From a checkpoint of a small transformer trained on Wikipedia: a norm inside the MLP, hashed n-gram embeddings.
Each number is 500 + 25 x the weight over the matrix's rms, rounded and kept within 0 to 999. Layers, rows and columns count from 0. Numbers have three digits each.

# layer 10 MLP down (transposed), 832x256, rms 0.342, rows 103-121, columns 0-255
526499533469464480492512502484496512541472486536506547514455434476520499481506514536502509477539481539543518506482497493511504507502481465496517469513493456511478436481479501537532514517498515462447448529485537458505503491523541482503485505514524541533487491517516512477508542507538501458504563530506474527547505538526520537529469526466494530519448496496448517466508498494492506504506518518481507481508523552500530512517502470511472525505494569512499515501500460481475490485475502474517534522464504569485484483485494504467519492530512474499513537489508478536479507533510564512472498471476487515499481524499461526496508507503560491513458487506497487498500479502521540510533500485493490498506492537544499522505497449518487485467489555516537465480490494469511520520469495
488512506504535529517485479504474467520486492541507495480507498490487528507525509489524442467524515525496513485499477521500554519494481485535444507486484542503512509528472498448483528490504500503533542464500487494523566527473489551468483535481507487513467536521490518528469533460467503479515494457483493500509476513534524510526484490442511492511535479456466513522523410520485483498483461525485541486493490524488475529476521473456530535489471535540461525506524513536493482487516471430466520540465514478497534516518507479510501483509508569477511514459512544540495506501468508484492506460518514516489502521494504463518449522466499467503493445483527511510550470506550479532526535509522489491493511524510512443498473531500471452492524514514469504489502516464488478513491532
545492480509498503530496492443480519456490508542471501486503478467515524524537495479508511502465522512477534498514502544499499510531486500479480514492502509484502482500530552472505530487512485509445543478508499470491518523519519518522484499470516492488551497487520535461474508511468543506546529428465496526464505521514486454511491514526548493523472464521474508502493514526503532501494512557521505477486518511481474508511483480505539517518500515521538503506474471474528514525482530487481443517472524512455492462458536532510501506512499496506505524488553488489500493559534513490514534500503481509457539450428475442496484513461518501516502543477479500455506485490486501468466523522520508507487491499485523519487488502550524494506499480476489505497506501527497536482506551
521513509506519460533479510524515490507493486519493497496459505496498487477525479503492500485520458480519500507525538508535506493512540458492519456480479495509539513497508536474528499485497501457530466500479488450535470475496509489510510517504470529487490470488464476483523486538524530528484480475502475507465523459471503522510505504518535528522488485533530479537461520512522524493520536499502499518505507498480509511502509498480471570512486542544478520511496511491525459515489484528512498508523533504475503554496461451479523488498536508491472510473490477519534519547468496485492473487494456465473533504527531514511509485503527488502480508522531522469472503452549486481503523517484524485541544545493544482540445492499479489476545491479570519522494444481465499493479512
550500523487464482479527514511527502486471517467491499525562538507520513492497522515457454489496453496490494514500472483533482510469484459511494507506494513467489493535521516534552469515499533516528483511505509501515502473504489498510501535499473453521502481537492486508548502445500479533512518543501528498511510497531533511539500478499470504469493498517498533503498463491470526515532499489496500509498476506500512439541512484510497527514469537518512494506497524523498535519466530493470517503510504505546551475517489462466483507532519519531533490482495488483489505518518506503459507483499476502514547493461519479511498499469505513496528476500451513506505498507488451538478489505487474491511540511518486491490480520518468526512456519460523520473488514436532482543505487
518502523520507523528521480506508502520514493512501520475532499508496511482550475481545471526495505497490479546453521512510522501463483500467513475528472503513521499512540491488474496503521516479510507488488465535535487473485486491477504452508536534482503480507499482484494477513522488464480483483487482518496480519539514541436540480506570533485470462530493490495478484489440499513472481566497497471506475475517502529539484521503467473481511518479484517515511500512501519500506508493489490479512489497528529516457498499532495529467459500502496460482454470486503497521501473473502443504495482520520408537519497520488496493507512513489447501482492486529483519486473521505509476515476528499513558489490494486533496479487492546501509503431473485460494515508494498513488475
496519482466456514499498531470485505499475483537533464488517510470522464506552478497523527496515519513562465537494475523509489540487579495455476504501513489528493528481480506438546523506498564489488517511475493491491507515497454548496518533478506527444528487457496506452520495510508506453522510525478512496451483556493471479474495510516481499553467496557506460548447514488536481483490462518519501496490482540494507474462478484521501504458519489495508483497506469513458511514486456501503503512487507509489508482491499537508462557524505544536510520509501485487506482477479502517567528511499472513496456493523509496521478517485487520489529549499514496515459500531472479488480519484508498480515509498494473467499480487506485480500527546513501504475462473506487528487540484
506444502495517515477482512502474490496496471472485496546524498475480520495511563525535549530495561462492497518495466505504535531501492535488519484520510524490513496516471479531519480521488535505490492520554477475518535529525467498508570486498546478457479535484547513476486528483492454518478502499474491489529493515512522490478504522501508464540535562466462481523538530485505478530503470508515472500502472530491491495501531460535468494517479548474492526481529517497481572490504478528518514470502459501580497499525482524477470538544504476478513557475512527503520517528471510548488497505504460456478495492477523504517475506464470536485528466521497479520456507437543475489520505480522464469525537450472500522509514502495506499479505525479502505492518504511483496489504503
490518506476512508567518499493487486478523524510555487493520527486483508459531450502501496567498490445483518486490492495506458511488484489487483550479484516523498447497526552501507499553519529523511514525516499541476505545441507533495512478494566526474498481496492483518512481517475502465516451525491443457496465482545469485465483500517483509513514507517494494538515524536513494503515517431484524511466519498540512502487479490521502513523518530476578487530518479493492500480524531499439481532484531489520480489471526511507501519489462448511515487530487517495469478492481520484518506475508522520490515484493498527528488515505470456463535500428502510522525499519492456461488521490466507502518491461513496516511478470496539508490498531518523474491570496523502520577503507
477431507496479482434482457501475515527444505518525476526513515493490504486528486516499536488471490499492489479477507490504500494536468469488520501480512494476495521492529437484498529527497503465507450523483530504512533525490520471490462482470499512495479488515496510472509501474522514514488488459472462529469523459495530499512483529507480461516510484510485505457512493514494522526460498452480538518483469485503479478486440513411509484549493463488500525522475464526518484457498519485491539486448495517485514478512500518513504491509523512484542456478490461504480498531514488487498499500519475503460473505536511501510499535506519521484481546492513488493491462469456531481476515511476507532510515512491520485448534503495500504492484459471553494480493512478507487507514485
523456500526463507489521521526520512497490462488494493468536534511501513487499506522514555535501517483507544521498482495463502491495530511499523496533498502493501509479472520496478464485528475525450500517512511511518507490457493502492549562523489522523503519513499473466510474497499482461490437533552531475543493468507568500512496501502523482471486499488504500513529525482536439486518459496489519478532526464488502531495485470505512502516499518434500482525497507515537521523502545526484499530524489503452514502529467536481515514499488520456473477470519501521482530424528487487495531528512514524492471452526514499459466490463505498490452489476529518522541527483544515493490486498590501494482436504499507537496527477495455520457522523546506549470480481517490511487487494
490502502510498525476526486518516505544506469491469513504552509494492513518546524494481522508522511514527490533574526478456474523516559456505500534482479517472477501523486463490492543484512489496484468520478493550463478540487486480534512473489523477533492487500507506453453479481517483503536502521488511505505529520483516497506485517481491453533491494501522476530528468541456498548490509498548481501520538511490515476480538515486501509453492508504523497498483491455533482518514502534445507508527493491490477465468528475469464513506483519507521481529508481532534472479478513497522525539461454502555524463502481541534489525528469478474498508533485536505535529479515479502531496477463510507500516487510511492524500525477510463510462476462506437494465521500490519504531477
468526478506464522504535471492506485529503516497531480494535512509528491503494479491509496513523507484521520500518509505481522522476483506506518505508534491494505476447526511521517525519486530528519485489520473511489488537488489521483527480465502495490481506506498479507498523488499502486462477525508498490511506528490503514490505443485528488469502513455498499491490471505502496507500491500481481501491516531507477514503483509481473470492518483490486524484505509491481520487495474510482504515484502520559506493472503492501486512539504486503506522522514504481517481494510516487547445540489491527506631507473483512537489540528523472556529515487492482521539519515488498490505456503500492487491513477516501481495477526500499501501451494473450506448450550534475479507527515
461506481494554496495479471510510513555486501506486539508521516497539491466506528497496527481488467515481496521452532521451536479477522547521473486525483465528538489545536501518527554512468501483482548480481514467502495505541426480490526506510485472483484488457479494504513523504469498500490539498480494553515469498473502482489520516496501483530486538492461483480457509521473507491546498522498503506528480532533500480517482532504519462513482476500532512492518519490511535453488548476492479505503496491470532506523499545506495485503531503547495538463472552548529508542490477496517489521492540512508478494503530503507513504464512516500496514514512524529533486481507513509495496455476457512488517508537526473476529525486517444481481536512586509518476546514469510491477491
481511490501505469508535465487508478530532501502515484520528483468491514478488510504515497552561557529448520498487483473524529505523476491492492545472543526483452486495463524513487504531464527459477483497524499504466516529500475515494468498520504531495475561462475532549529498514515488515534481506525522518483476487524508508485535502486472540508509515513506511511482519500496521529507488510430527478467483483531542514501478491427510557478494520506499485467521487494419488522442517523507468516478529506532482520531477476500488500466468506514512505493523496520476547483506518469522507488492533533508473530528450492530504521488473473505504555495473520521496498456513523532491512510501503460500507481496490495507522529492533548530495480507480471464461498513518492523505517
544493482532524497487519549487494508501527511503500472522490504451498513505503507485509497509499527559478506517525521536514517503529499544498482533489533482516517517504477527504483450480463554516517479486457472519486513500476487484555519456502521520483468495541462523501505537511519511538491488514484483479473527505505459527499532492469519457512521491541515512496496465509514495522497461535508488506477449538485514485495476502496469467527515480503460525532507507501514492522494473516515521531534531484502457489490498439501461494503525509473486443478538471487492517525486485534519517554543497503539421478520470501515518482458462553518487493472516484458490506490491520502471483490470503502483512463503524514469493488506481449497518516529476525524488517513514466487513482
468520460500503497520500508476479489508524535501571499496483511483525498521502444478522483523507480530487494517519504510465493499510518544535516464493477489518470519468454508531487529524506496498520434561483479481472511513477497510533498495516551476507519479485508516463500516513535506476485463568484474490480467516487498497479487519405478525554482539506478476474459482486501506509500495508525518470491530509483517502470509514498543523514491542516508515497525484446501509495466462471485527524512506511542519468532517488475538524504482496542519553477507526532500519492478455474478490495473514495477492498504523526505486486488527514507479534508508474501498462500511482490472517520489506501499516505469455512500530500509512496544478473515513465466449518507478477531492522
547491496478527509517495491491469520446550497464495498496488475537523502536503473533518478513486507529441484539483507477503591547511524480484509529480442521591510500479483501487491474508490555510553514527529513468524516500466514473517491498528490490538517488499486473467494487479511477513511517531507503521536460454498475507517518487481483547483506492450480485542522461492495530523506517478443474521518532480498489502489509481442486523508467490529487493505523494515489483471486512468505527496502458575493525454468464514502505486519508506476511465486520525512459484528514515517440496472532486492495469536526539501474527486505492500539571474460489519515424512487482459479528522504530494465516472509511536496478530491526523502506520494507496496497493496484493564488477496
499507490465478525490498517496519499501464517517521485511506510505505510462460473488520540464487489496491519530500465532488489458458553460485518520485472521506514487483554510547464494509499483519471516452462464493481491542505516531514539529494497516471528484495500548508507435487521494524514481487538499502485512526480495520481472486511539524555520446547543514518563468508502476502460480523500473549510448501519520538469518557507477517525542513496471520472516550517539493485483509519533463512517502497474509456511476489466488507515496529563498454496486501444535501510492476485501523481474516524460506496494527547503478537478499467526525472506519455509516520539487517518498515505498548532509526519525519515525503476517490488502448525492466481526484549512493483504527518
# layer 10 MLP gate, 832x256, rms 0.344, rows 104-121, columns 0-255
461507502549506486507506492494519469497530490478485477479507537460500524480558479497523515495492515521488506526427437548508485495493544480470471545502541471512507525538504492536512520532478510460499524452513515528503463542523518494507467510473472500521460503477500480465509480526464512472557465495480505532498453524542507485496524475507448521474503536509487523549467469488483480467515499467488477501484519502524511508506520499522531493478491515475549486519516493488492476510545470477525520527533526493522523470507488492532493515485474503491453495490531518475483500517512528520457487477491507530494508486491544476498511500502511510518503458525568472478497484508499524489512538538488507496510488557540515497494510543497448483485498510516495500450491513478515468482485512
535449521488510492497519486530482506473493519443535527502483513527477532515484500514502492509488514491495516520495499519469549479483504523525465471493457529473452514510516466517539503524483531487531497486489493498508499449476493467497537535513442486543452479507530486502522478502528476542515491496523535504489464459519505487505498519459450517480480538521536478526450523502467468497586437460478499500521474487512454528487495443512479473540493445539509524453480487507482543463519487513489509490480434485495498528519512455506498508516471449493502481516488506498505486508491507510481550515480525515539456455503507526549493457510508482496503513522518542485502517507473482503494502509480520470506518518526477518478508517497462469475492500515501511504504482517519492485518448
544486481484482493501516441471481488493499536479474499508530505479513411454463507484538487549545510482527494522523511466487524507494501489535499476519472472567553512527491495499507548501486485452480531499453552499499488526517520498490503478543539534503498437480503495524534476551484471499525441531487523500505521474507493486498509517480510516484497523527492469518534521489537523482459507476479488484505499504539483524500523479475473455489479516501533501515529517441508513494467440475518533519512503488515513525507529528509511508484495481510503488528513497468493482501518485510457462481487465533490490526510525531496472527497533487514456504473533491496471518513511501488511492494469524522510512506488484516509476529474517483513546524502484500495490486562492492493497468
501435516472505495494485458508481486512473465501517526528512508475500491503520462566535531503508522468468518521470497477482470518548507502525450489458507498518511506497468489511539510461455491478486487471521511515494525501512546508524493521506477527518489478485522505541483488494495525477526514517470501488515466476493518506505509504460464490492484493536489507506513529484484511507468534512546512499478534498541485504489540547524495501525526516475431514532504493512510489507511480480480460536511484494501493488474501483479503562430463501500508442476517492490508499522512501461521467521485512493459520521473512482545490526474516504495509526490499479493480439494509516461499505560504514524508490535464501522486566527493558518516482497508508440531509479486480501507476485
531474518472479488526484457515519523500519484504500525505522486502471473521512541516505500499526512535503501472493511487550465480454500467487470522528488488447497498493499497495491497541472468455491477492526482500469461486524479543549541549498501526501500453467474499490511538505500494502512506515478445481496495532480470492478453487510453484490432545461511504516486483486501459543477487501495485479467488529482474513496521486510501503476549544476501464550505525521492446454506518473480483495533483489501516527497482482464509498524515461514477443532505559470517505554501515474543549492487480484503559512477516498493469514483473476509490468524478532466462513535453471517511543511444469493502469548509509493517528515531518550462505518524501528503527490523533490543541492
499494564514495501480528504530475475476539461458482552518493462483544523493479502451544515538515510518531480511467534477468487476530484469521467491482502490499520476518502541459497487507516504498528494480496513524548478494502500482503500500502479480503478501518515512522486480434520472474441504505547535480506521480490504506493484497513506458507517478521437546487517523523486490491520545512496491505555477495462527503484530508492505463490524504509467528514472476439521531508459544485500523548496479510516507513506484508538540518480461521511488520502513541488479465488488487507552474453511487537487514521463468483511474504506494477516495522487516491492533495459499509535457503515470436497497509499422494526533500514478479498481522509491499512493514498564516536457484472
521476586500509544457470504489498514500503510491530545477488477476473512538529539499529502478476484510499505485523503471511485485525532486483485527500485471504525489524515501471499493530508518502474505543477520487487497533473483513450494491518499513515520510514492479512506506532516534456538471531511524522484515504492469531495495473542499462512497534457473529489515480494466501501536546510523504483496515498458481515549479495528449506516506495549565488538522464517458510511493537491440480505505512469489513546495506458484471484500483446481516497517497474491493480555513452499504515483508487489548485483476528498479542507516475480475474471431487513495497502493503501526508514536499481445519522550517532513522509505557496471496510504524517505454494477519477504486471449
527485526513476500538501524484476518467475525460512499491463496505532487496532498484466506508550513499544497541466540502493533511529471503506528512469477551497482478471497532482487529493523503489511520489467518489507488471491527504490523489507545497453473477501509465537463547517535527483479494477525461513480472492490502544497495508503493510491508507500512511568490527503508494500523474471504502494491545502518476476470505496483472465450512522502494482510485508466495506476475554487512508463528511494490493495492488493450497487499485514485483481513524497480481462480512488525478530503500482498502485502488535468540512487476474488481531481521509515495520454524510493484487515476429515494500515466479525497496488521521499502500506536525487545524535464526481572482478468
507477500509500502539487467547501498495493462546495515502499493512461554506487465493493518507509492505458542513478493519470477526481502481482522491502532490476500521503485498473488512504491475521510512516474522531534534511487527493460528507502472507509483505523526521482530476516483465517515486490555490486479507533500471487511463476512517477523529494522475495507482513510470503466498515480494495516556504527486481510500497522525464512469516534447479504488482522461525488501477532525486542495511493534519500491471487467506528502501508509485523481502486478538505471497466469501484479551457513503506460481533516482508510553524541515470501560490483518485489545449513532485502474531524490505510531509481477515482495530443476480499485477563468511541521514538469521499504523
504495511488502509549477490517517521492482485517475554476522511467466530484483499484487479510475509520501476527467514487459492456545475520526501494497507520530487483484550485471485472517518497489552466494500471508510509488506529524502527486466513482500516518549539480477495511523491548501491457509499506503526454510560514461487507481529488464491503516517512468501473527477530522475510518519465507506504431492505533462474504500533469504485476510524494491519503539514518477542500472515512492476537505547464529484496470481472452484452512496486523532484520505521475480495533516495474468542448513495495516515527485492499553450440488484498485494532506493505500481501507503517452505544523468504486498505461479477483543477478495517483511486472501515517504494516505471515507480
539456494506489512485472487488504501486498525491498486503499511522506494499482525523510500480423504506539463481505483478474466502491512471507469477504510480487514536482522496491497511511444494534500520561461473490532526529521496494475519525494518497477494519490485502481458494492487489534479497520504522513483498502530499489509493526505505488479485522528478551524563435541451543499490483503511569540510555517527489498477479509518509532531514497452512530521503472507518496458535497510514498456444526496507506498483531489490470497490473497539524509505492540489582490470541518529528514536474492485502485516453480511512493475481465478489506475470504509521482470494492486474502498529479520468479506440515524493508477453482505531510493456527461504513516514497505492528455558
538519526514516441480478489466513448481544463516457474501548500527515518490467525457546526524496498516501492465497492511436467496505536477474496505542501510490552524444490542520526563504464479507530487501514487451485451552518480553466511505478529485497501508481486485505449507469524514475504470545486503525483538444493550481453514489476552476539448529458461507493482495453469495544527501515559476503496534560518500444508471496485473492490493484487475518518459494537504477468457555461487512500489505525473498480483449480463515548466491475463509538489528517548520536524505513524514461521508467493464502521494444499486507552519520477535493502494494469476512469478475494519487562533505510471552537504508511486504477495459484512562513489525497517444528565493458538499525491
476504527471534533495542479469531493510509508536478512507513487539485480495498514503493534506509500510503552524505467490462532521509496491495512497492477482511536433537467496488463492521482470533512507490437499546509505486481464508477499481525506464517490475489483471534493507495527550484509487453492500542528543512488458516494535477545519531499497485484497554518477487536544510480512515488504527503534464501472485517500524538519547485519510534482495520533463470503498508499468492516488543530486518501480487463485520490504526534516505477554501543532506486520450508493547538520517482441494513433506468529500489510485489492512486538524513532513518503495483481519492533536547519533518520513517484474522496496468499481437486495483460437488494465514467514490546475471518520
475496493486508540540501440479534484486490484512451504462428514513480536519518505509504509486478483475505508507554449520481497504485521460500530513509468488516485516474465445467487500507492484495505521506496455509513454505532477511484538493490496490450472518529489492483468485459529463495506502474512463534489467514499474483489507471505526481473492490490494503469478523556504518528519501520492504511460519510521470478496513544534538472503507519552451479473513491531497527537505476460504465510493500506480449504531505528470524494482535495519479535514491495527467459514468516480444485545475496498483487517517501472485516527487531495523517500497536524511498502491516481493500478519476500509473486485485494488536530473500522507530498523485476500568481474508511496512509529
461504491519492498468474477501465478482497447456502530511464536509562509504529560509492496538505524543490495484489524524472508465483482483470515513481472464499526481465473465519545485514465467533514516474497487463507552480521515490554507473506483498516565446523526487497509496501477505493523527518516525484485474500527521462457518530524472532494518516485487491487527486501505494484546561477445535458499495523499549508493529449447544515479498525492511503509519503516479473480514530470485495507509516514488534474498466511472461454502447523494522546555528493504505544455455508513510505495488485511490482461506501516467489475517506453528507520504505517476481501469450444463504502479491494509541493486497480488489483547537530479516491509489536505476452496483500546502528455
519493494484456491488460484542493535477496481485471478557506519517505471500514461519455472470500475507516466470487484491484504524475506502481509480449524521447470488550523507531506526490502541504481509498512498544513495507472538487509488479464498503475486501506565490503552535504515492521498475494492547484466543497505494507521484527523492503475488535524508490524497518457469501502486482475520530493507492437479460528499469517542493505486529529459472487567516479491503490541498485528484540503503505494523448506506480515485534531529507480525502550458546440507538519501519445470463488487477503493471520497452474508461497492493473483546530500510524484529481488475472484451535527504478516464477475495475474492517492518506493513521504531490499541524522518567519468465553489
491523506541488464521497497541473489511508526480474461468509513525485522464504496491508480503452541527455508526521504536489525465491502542517490441471503478479563518470462484544488477514482526502471536520512504523449534481500497470497514469538518526490497489503504498482533492519483469525548502445455464541506483473494509542479517524496512493478476501514493519496493531504499519476482534491490480548505498488503474453480538520458496526527531480475487520489518492480492493501523471487482489509473472501481538467467536499476516440547494487481460515510482473512525510545503521496502493536431518502490551482498468503503506517485499508506527467513539477466525480526498523491497484495502462503536518521501521496483486541512485486499482504500543512497517500484471472480458550
532513488466502539510499480518532486513485531500496524515494484479478484488512504539494478483498486494498501509437476514503524450496475489522526520461531498513513533511526503523475496546494489512499533490488466502476554495470474464526522488513501484518464559537534499538509476472487494502508484506494502546523483474517467489491527501498508505483525498449521538504524492500495507484471511449525469565445539475491462544516556504494495490546511493467504478507510537463512477500507502483538520557460528508513488467480449469477485483529494482505526480458517483526521514458486470483492477504500511521528478469506471558532525548523522459448498498482470470483506502522486489521473533510501466496471483481539465519458517489536522479523510519536488478501524505508512519496497540
# layer 10 MLP up, 832x256, rms 0.371, rows 104-121, columns 0-255
512468522465510516512476492507518539485514530461488501503496536489510484476507455500480521506507538544497487534527462521508518532497479505514540518482521513501529501501526550510494484485498486533515546440468537532484516539514501518506467502492527501558441468480499522483475498509456507468480521473445530507495510487535517548518489540459476488490510523515464501489502517496505519519500489465473512499492514527468481508503568484487466535475504510471541483507498460487468487529493512500486537486481500496542542524495494468493486500537478496511542535485484495538518516482497500471504489463511525469475488504464545490547480473481457471503556519489520512507512485497516522527498534520471485541483457530507512519533516511494501542508496525490514463482489521530511460510508496
481512461499506493523517531524498535521526498531473520498495539540490508532490541525471455506515522498463506488482506531495458498478467532480535502547511463494498481477500506499497491506495488486494481496521495483561489501476494495501453501496524455489514473463495536505530488541494474518509489467472530536474519509521497484456474526527511464459519503528441539468518451522513518489490514543559479511461471504535488455502527472501494472471518449508505473520503502491532491475493504485515508517553534567518515481498442476489538454468530533561489507416505484488488510524469544511526489511516455485447511498490479490523511434506497461515470499536476497491519500507492489501492526467509522517509522517500475478536485520538516544469481513465513520503505490510513500527501541
478464460532488497452509531470516506516539524521478522500492489464478512508514477512468488442487531507492516491480475566535498492503515513466497495505498449508510533497478496464468465464486502507522535489495512549512529519461512506474516472471504527474486499479508455538505499519492520478477503520517555511494476468521518490531487512541526499482486529552446551519519503493522477518513458490473500525526497528529509501517505476534470530546481520512441526454503478509519475514512481480526513487480484495459472473466481488545512485496519527498519500534507526547480483480517516524512500486529497527495485503458500494497501511479516517435517501496511496473522500497550480465471500465519467516493506479468488506502454494506485505491482511519487537490494503499544504521512513
476488527526511500512473519454510514500518499447483518512517538487521498473488502511498515538519478551485515487464507486533473519482561508503497473532494498477513499519505462482545463532545527524465457523498486496532506489473485508494503511486469526482477514508520561546544520498519494527488496495500532519482464523480500501483529471523499532460532479502533520497471518510507521500477427517475522477509522520508521482517519528503499498499506501513475488505503473538483496533472490501504495525524521491490519486536502519510540534526509524542501479469492499506486517500459491452522517505485478508500518541540512500481504496513501437547560494543471526523472539484543529461481509525456493497487502441465562469511463527483500465524506495489498531467494508538526494540524466
510517493506530527433574447505479529507501489566507500473504498541504501473499457475478489513512524455517506526510493474491478478513485498476484505510498479445467471533508491491483511531494530534483469493561514541489517508458462496491491474500529486524510516503489508489487520496519527471498494574497515506533535505508540544511532475478499551498509497501493456462471479516518515481426514520479471490512490518522479493486516587500509519519525492483514512492557488521537485561479515493539511555458520496522501461486451460517496515492516506511459474514474543463474505485515514547497500512524529485499444574469485509497549536512541528457468473493490458536517500516494556537478454470547526490513531498494540459551497480499527483509511485493568524470508514503534506480524472
458515487513475492519515506487484532551485509501547497535513541493470498509529465488520495454485503526517477493498480513436508529503575514458520501507483488519502543486471515507552499502499524496522554489497552492473466452512527520465445477494493497506522482477549521470509514516534505468511505535512499505502498493498466514499556486506491500486527450542506528473488493499511486516516497468519490506512509558543491490466498505495515516492535525499536495499475506528497481506511496518476516459477489500485540478529485528511494481470473545506519477511535542555519548504521505528497475518501479491460518515470497559495482507515502510518549539488479491542518513479501501481488528506511463511522511445526503489459502505503542497453454533483488492494513478527523508479482473
496489520494469464476473466485524485499520555545484445523522524478504513464518526453500559467471501490514483494486502522527495478434538535530507485492470493528485519473490477524529477525530547535489503533533477494510484468521511488494531517505518518489493510477506478488490437497490522481515487481476509555505506529531477549532499491518529507483468502476527520518495510514494545495501487537577510484524451503500496493553489471481512474522521483493503519494473494516501553527492516511497555513544452509494558476505469474471481512518482487503507520495463514517479527494483485506507456470514469504506466532494475483489505489481507534489521499487509493520521469501486483523502505495526456495494567447527505526544492474483513523485498449530526492477527511480478480472504543
481487517496478519503524529489451497486524529483522466530528496485515455494505472496547469496518469492482507506505503476500505536495454544503476499454491517495502500498529489480469463509514477522471536542502520496500483509521523497474499511469494547513513491520482502487491508541484487545480523498486476478530469497490519541482512488544496473489502517503518499520498454518472485502497511465491502518466547500508524496498555502489507525474479520540505487505488534491512521548469511479483523478518478484517473504531464465519546512483515525465523495517516536497514518506536502498522482436481499468510470485485476468521526492484483456461507477485514538525434506539549483516531471476489527516488525497489539530528470497537498518435545527487445505535520475483497453496501525
501493442536550518505477503480444486487471491505498493491529496509526488514511492486563507497502475486486484475547532481568539492494506499516473477504528468527501488480518498516513479467531468516506461524502487465451522513505517498476480477512489487514527485495453494494484465445468544511473492498466475524493478466505497500498474475488488491490507473481466524474562513462513514514521488488508501561506486540511458543519520507492527499517464500485490508477482512492491523501515496507478520505475494511493500519514502513485513527498491476447477512506477514488492507500562523506484429499554509518528504501540512498523481513503498521523509474526506505483497464488505575469531518456486489500491499507529531460512502500473542456474546501483545463485538510497488534514482579
539499524478487469486473504494502524506510532515530469498506480533516491471521473489463452495546548522507523484509509486512508517502518512447514486491476487501497485507485486496494509451502517517506494534466490553496478452486465500476500458496463530548503499483517501499497526555489492525491508501500520514545476514500500519511449505530501505528477508484488508505510473481493471531494491469490482504493518548516498503474428539484498507481502559495537544499556512504473525562490497512476464471484477501461501508496503499526528462514497531485493505500513493518474516498507502442478568489511552516484515484485481445499535551507486476540506473464489496549501493493512496514477519498489522484512500524484503545458434506489523510447490524503466510493499472527524487496503534
525465532514485493474505532461541475492536500500538514479468506529476505510474545517456517507474493500519521501511479481480482523484532500519504525518510521499482493523481480472465496511534498508501511519505510484507527553498493479529457510533508515499516499506501496474522514522509484476519513478468512498505454506497514473472503567477486486499525535492443509500538472531493517501551509505544501500499510509500453546496532544488501517507545491470532512497542520486516513488527489514503520465529491493510495514497479528466491496479478509568498468552510455540524527491498459487545522535519498477510516490479506487520515523529508522514511506509515497493538503507464485533550482543448510503518555461507515481481489493498530515529491470510480479534500463485518505486484578
503531515502506449527496504476535452501548470495473507497535525485499497486484530491527510496494506510476509493548468500462522499521497497479521515544493505487539552446514529515498570497498498496519476496521513478481516564506461538453527516437529498504490515497478474552470500474518507469503485507508499507490515468486540459500561456483545472511464538511448510510503503463505512502516468509515498509520544542478490466506491470515464451505491484522477516513487520534531472468482537470505508500498500523495477495458485496483521493460489451502514539492518520539526519508507488519546447528485489504506491513485452500501485561524535471513489527499492504473535485465471495514520543554515487467516551481499482464504456497475505514536509441530502513439527551526501513514510500
519442523497487537499525493523468456478500486508437515508445490491523492531496513516519509499537495515460497540469540508499550473486526471508474484559481520503532509434543480507480547481513480522465529473474491483515495494495538511480546494479516475509516462509493488472500529461500488471489498490526511535500477455495503477530491564507495495470502559522509455525513531499527448542497549466514539491506463523532500485530470470477493449499505496544512514507526489516477509468513477522480482498485485508447514498485521438531487494495491502495489498460491532495487540489464512553505518486489523473505520506488476445459492500494484497516484468525441485472514492500512532471503472500520495539496443507510534487519504526482488476490504489462463535486526495488501505502517479
530450490492458521462484510480460489482465494496471530506499534466539489485533487494509488494460506477525521503502513522483478538543485503494532476509506477510460464519442511519548537497466526479510475499499523501484500508467497475454485516543461487521544475483469529504501484486500469470495540521513525469511470493523529508496482497471530515473523529489479501487491564463528491477504487494519548538506527496495475554524514481441522515508485483535486526540491492505500466523455524509510498491514492497491532476460479498457473479498497466494545486490512507512484504525505534485501456502467486485519505499442517485487495502518514530526522529511504531513491534500479499530543540534489505519527500546488529513516462510447487489475500485494479488489490509498527537508493535
525478494455501508510494541534580529545471522503472466521503498496471522512473492504537484496533546527503458503514482507498521518542486504480500501498498504490475500496503524478515483455490500514526509523475469500504526480472475494534516494441494461474534495502516516549481484504508544538487509523515477509537503510525513555505502515490484530505507478491505487438478507543523487447444487511526481535517515491473510520525500497506493504521495487492491514503518496487479519517554528502486502515540488488493434545520545477553506504507488462498451470469526489477534510516476462525532491500499544484531508488538532484545535496479484519468532490499493520515531510549557545516532487447474496557499497501510521466494505530528441463484521429557464476493520487524520479533521465
522462494489506506491498514504522500503526468468526443510493473499558487455488518493486489473515533445433468496482506482490491507504518529455537516495510508494533513508523472510539473520514502513494492535536519522477517523520484534495506455525501548525498496531528516515524460501507462473498491520523522492479513486459506488524491507500556498482517478509502515487518497517461525509513509456511522495508505480498510488484467520530470526515527500474492538497505477493518516496494459488510491517472504500482477551511527472545514477481500504479495496520458505489481471505568471511520490536539524547488509476447500504514529528526495483485479535495499479508454493544448509501486469519475496478564535517490471517512507516524434489509512528470536515458479473503536511441536474
514522501499544493516545514503482533502478482512496555511452480483556508466489541517529473532523498490486471514503526529489531502536446529505532553499476525495477516475533484485526475503511506493509443508514524520469514510527402542542521482507500454507501540489480453500478505525538505528511500520478504495478533488511471487499486479460505470508519507522528533494498499506508507513486451486449528507504468492434514482530507506499506473499470553519484504539524496529532490513479494474523479522482519489457512489519489466481528527494524521481525478500479550494499494477471491506452540495480507517504474487491510489488485488512519499501507476467510487498498466506542494479475498529493507475484510515509508512490521482476522511520510497472492482468520487492503538474526497
508482506523524490499498516482504540498481487502488442495480555517533523477497447517518516510483467533485475459525520483463486512524492538532533472495529506494454493504515582529508484495486510520503475466526503483482505482500522531529506451492485481464466492471515536494526500443501514531506460536498517510496476441504478495513519511513521534504461448513532532525477467516480479504473446504482470502531520466506506513495496506475528444496507507545491512479505508458513523539501496522518498542511499478477515523467520416522487521543527535484459539487506533469501494535496460507492488506505483531465520484517508530492504502495495507487482490459458492531506499533509468543484505497478487469556530513493490488479492489507474512495506492526474457467451526496493542454494523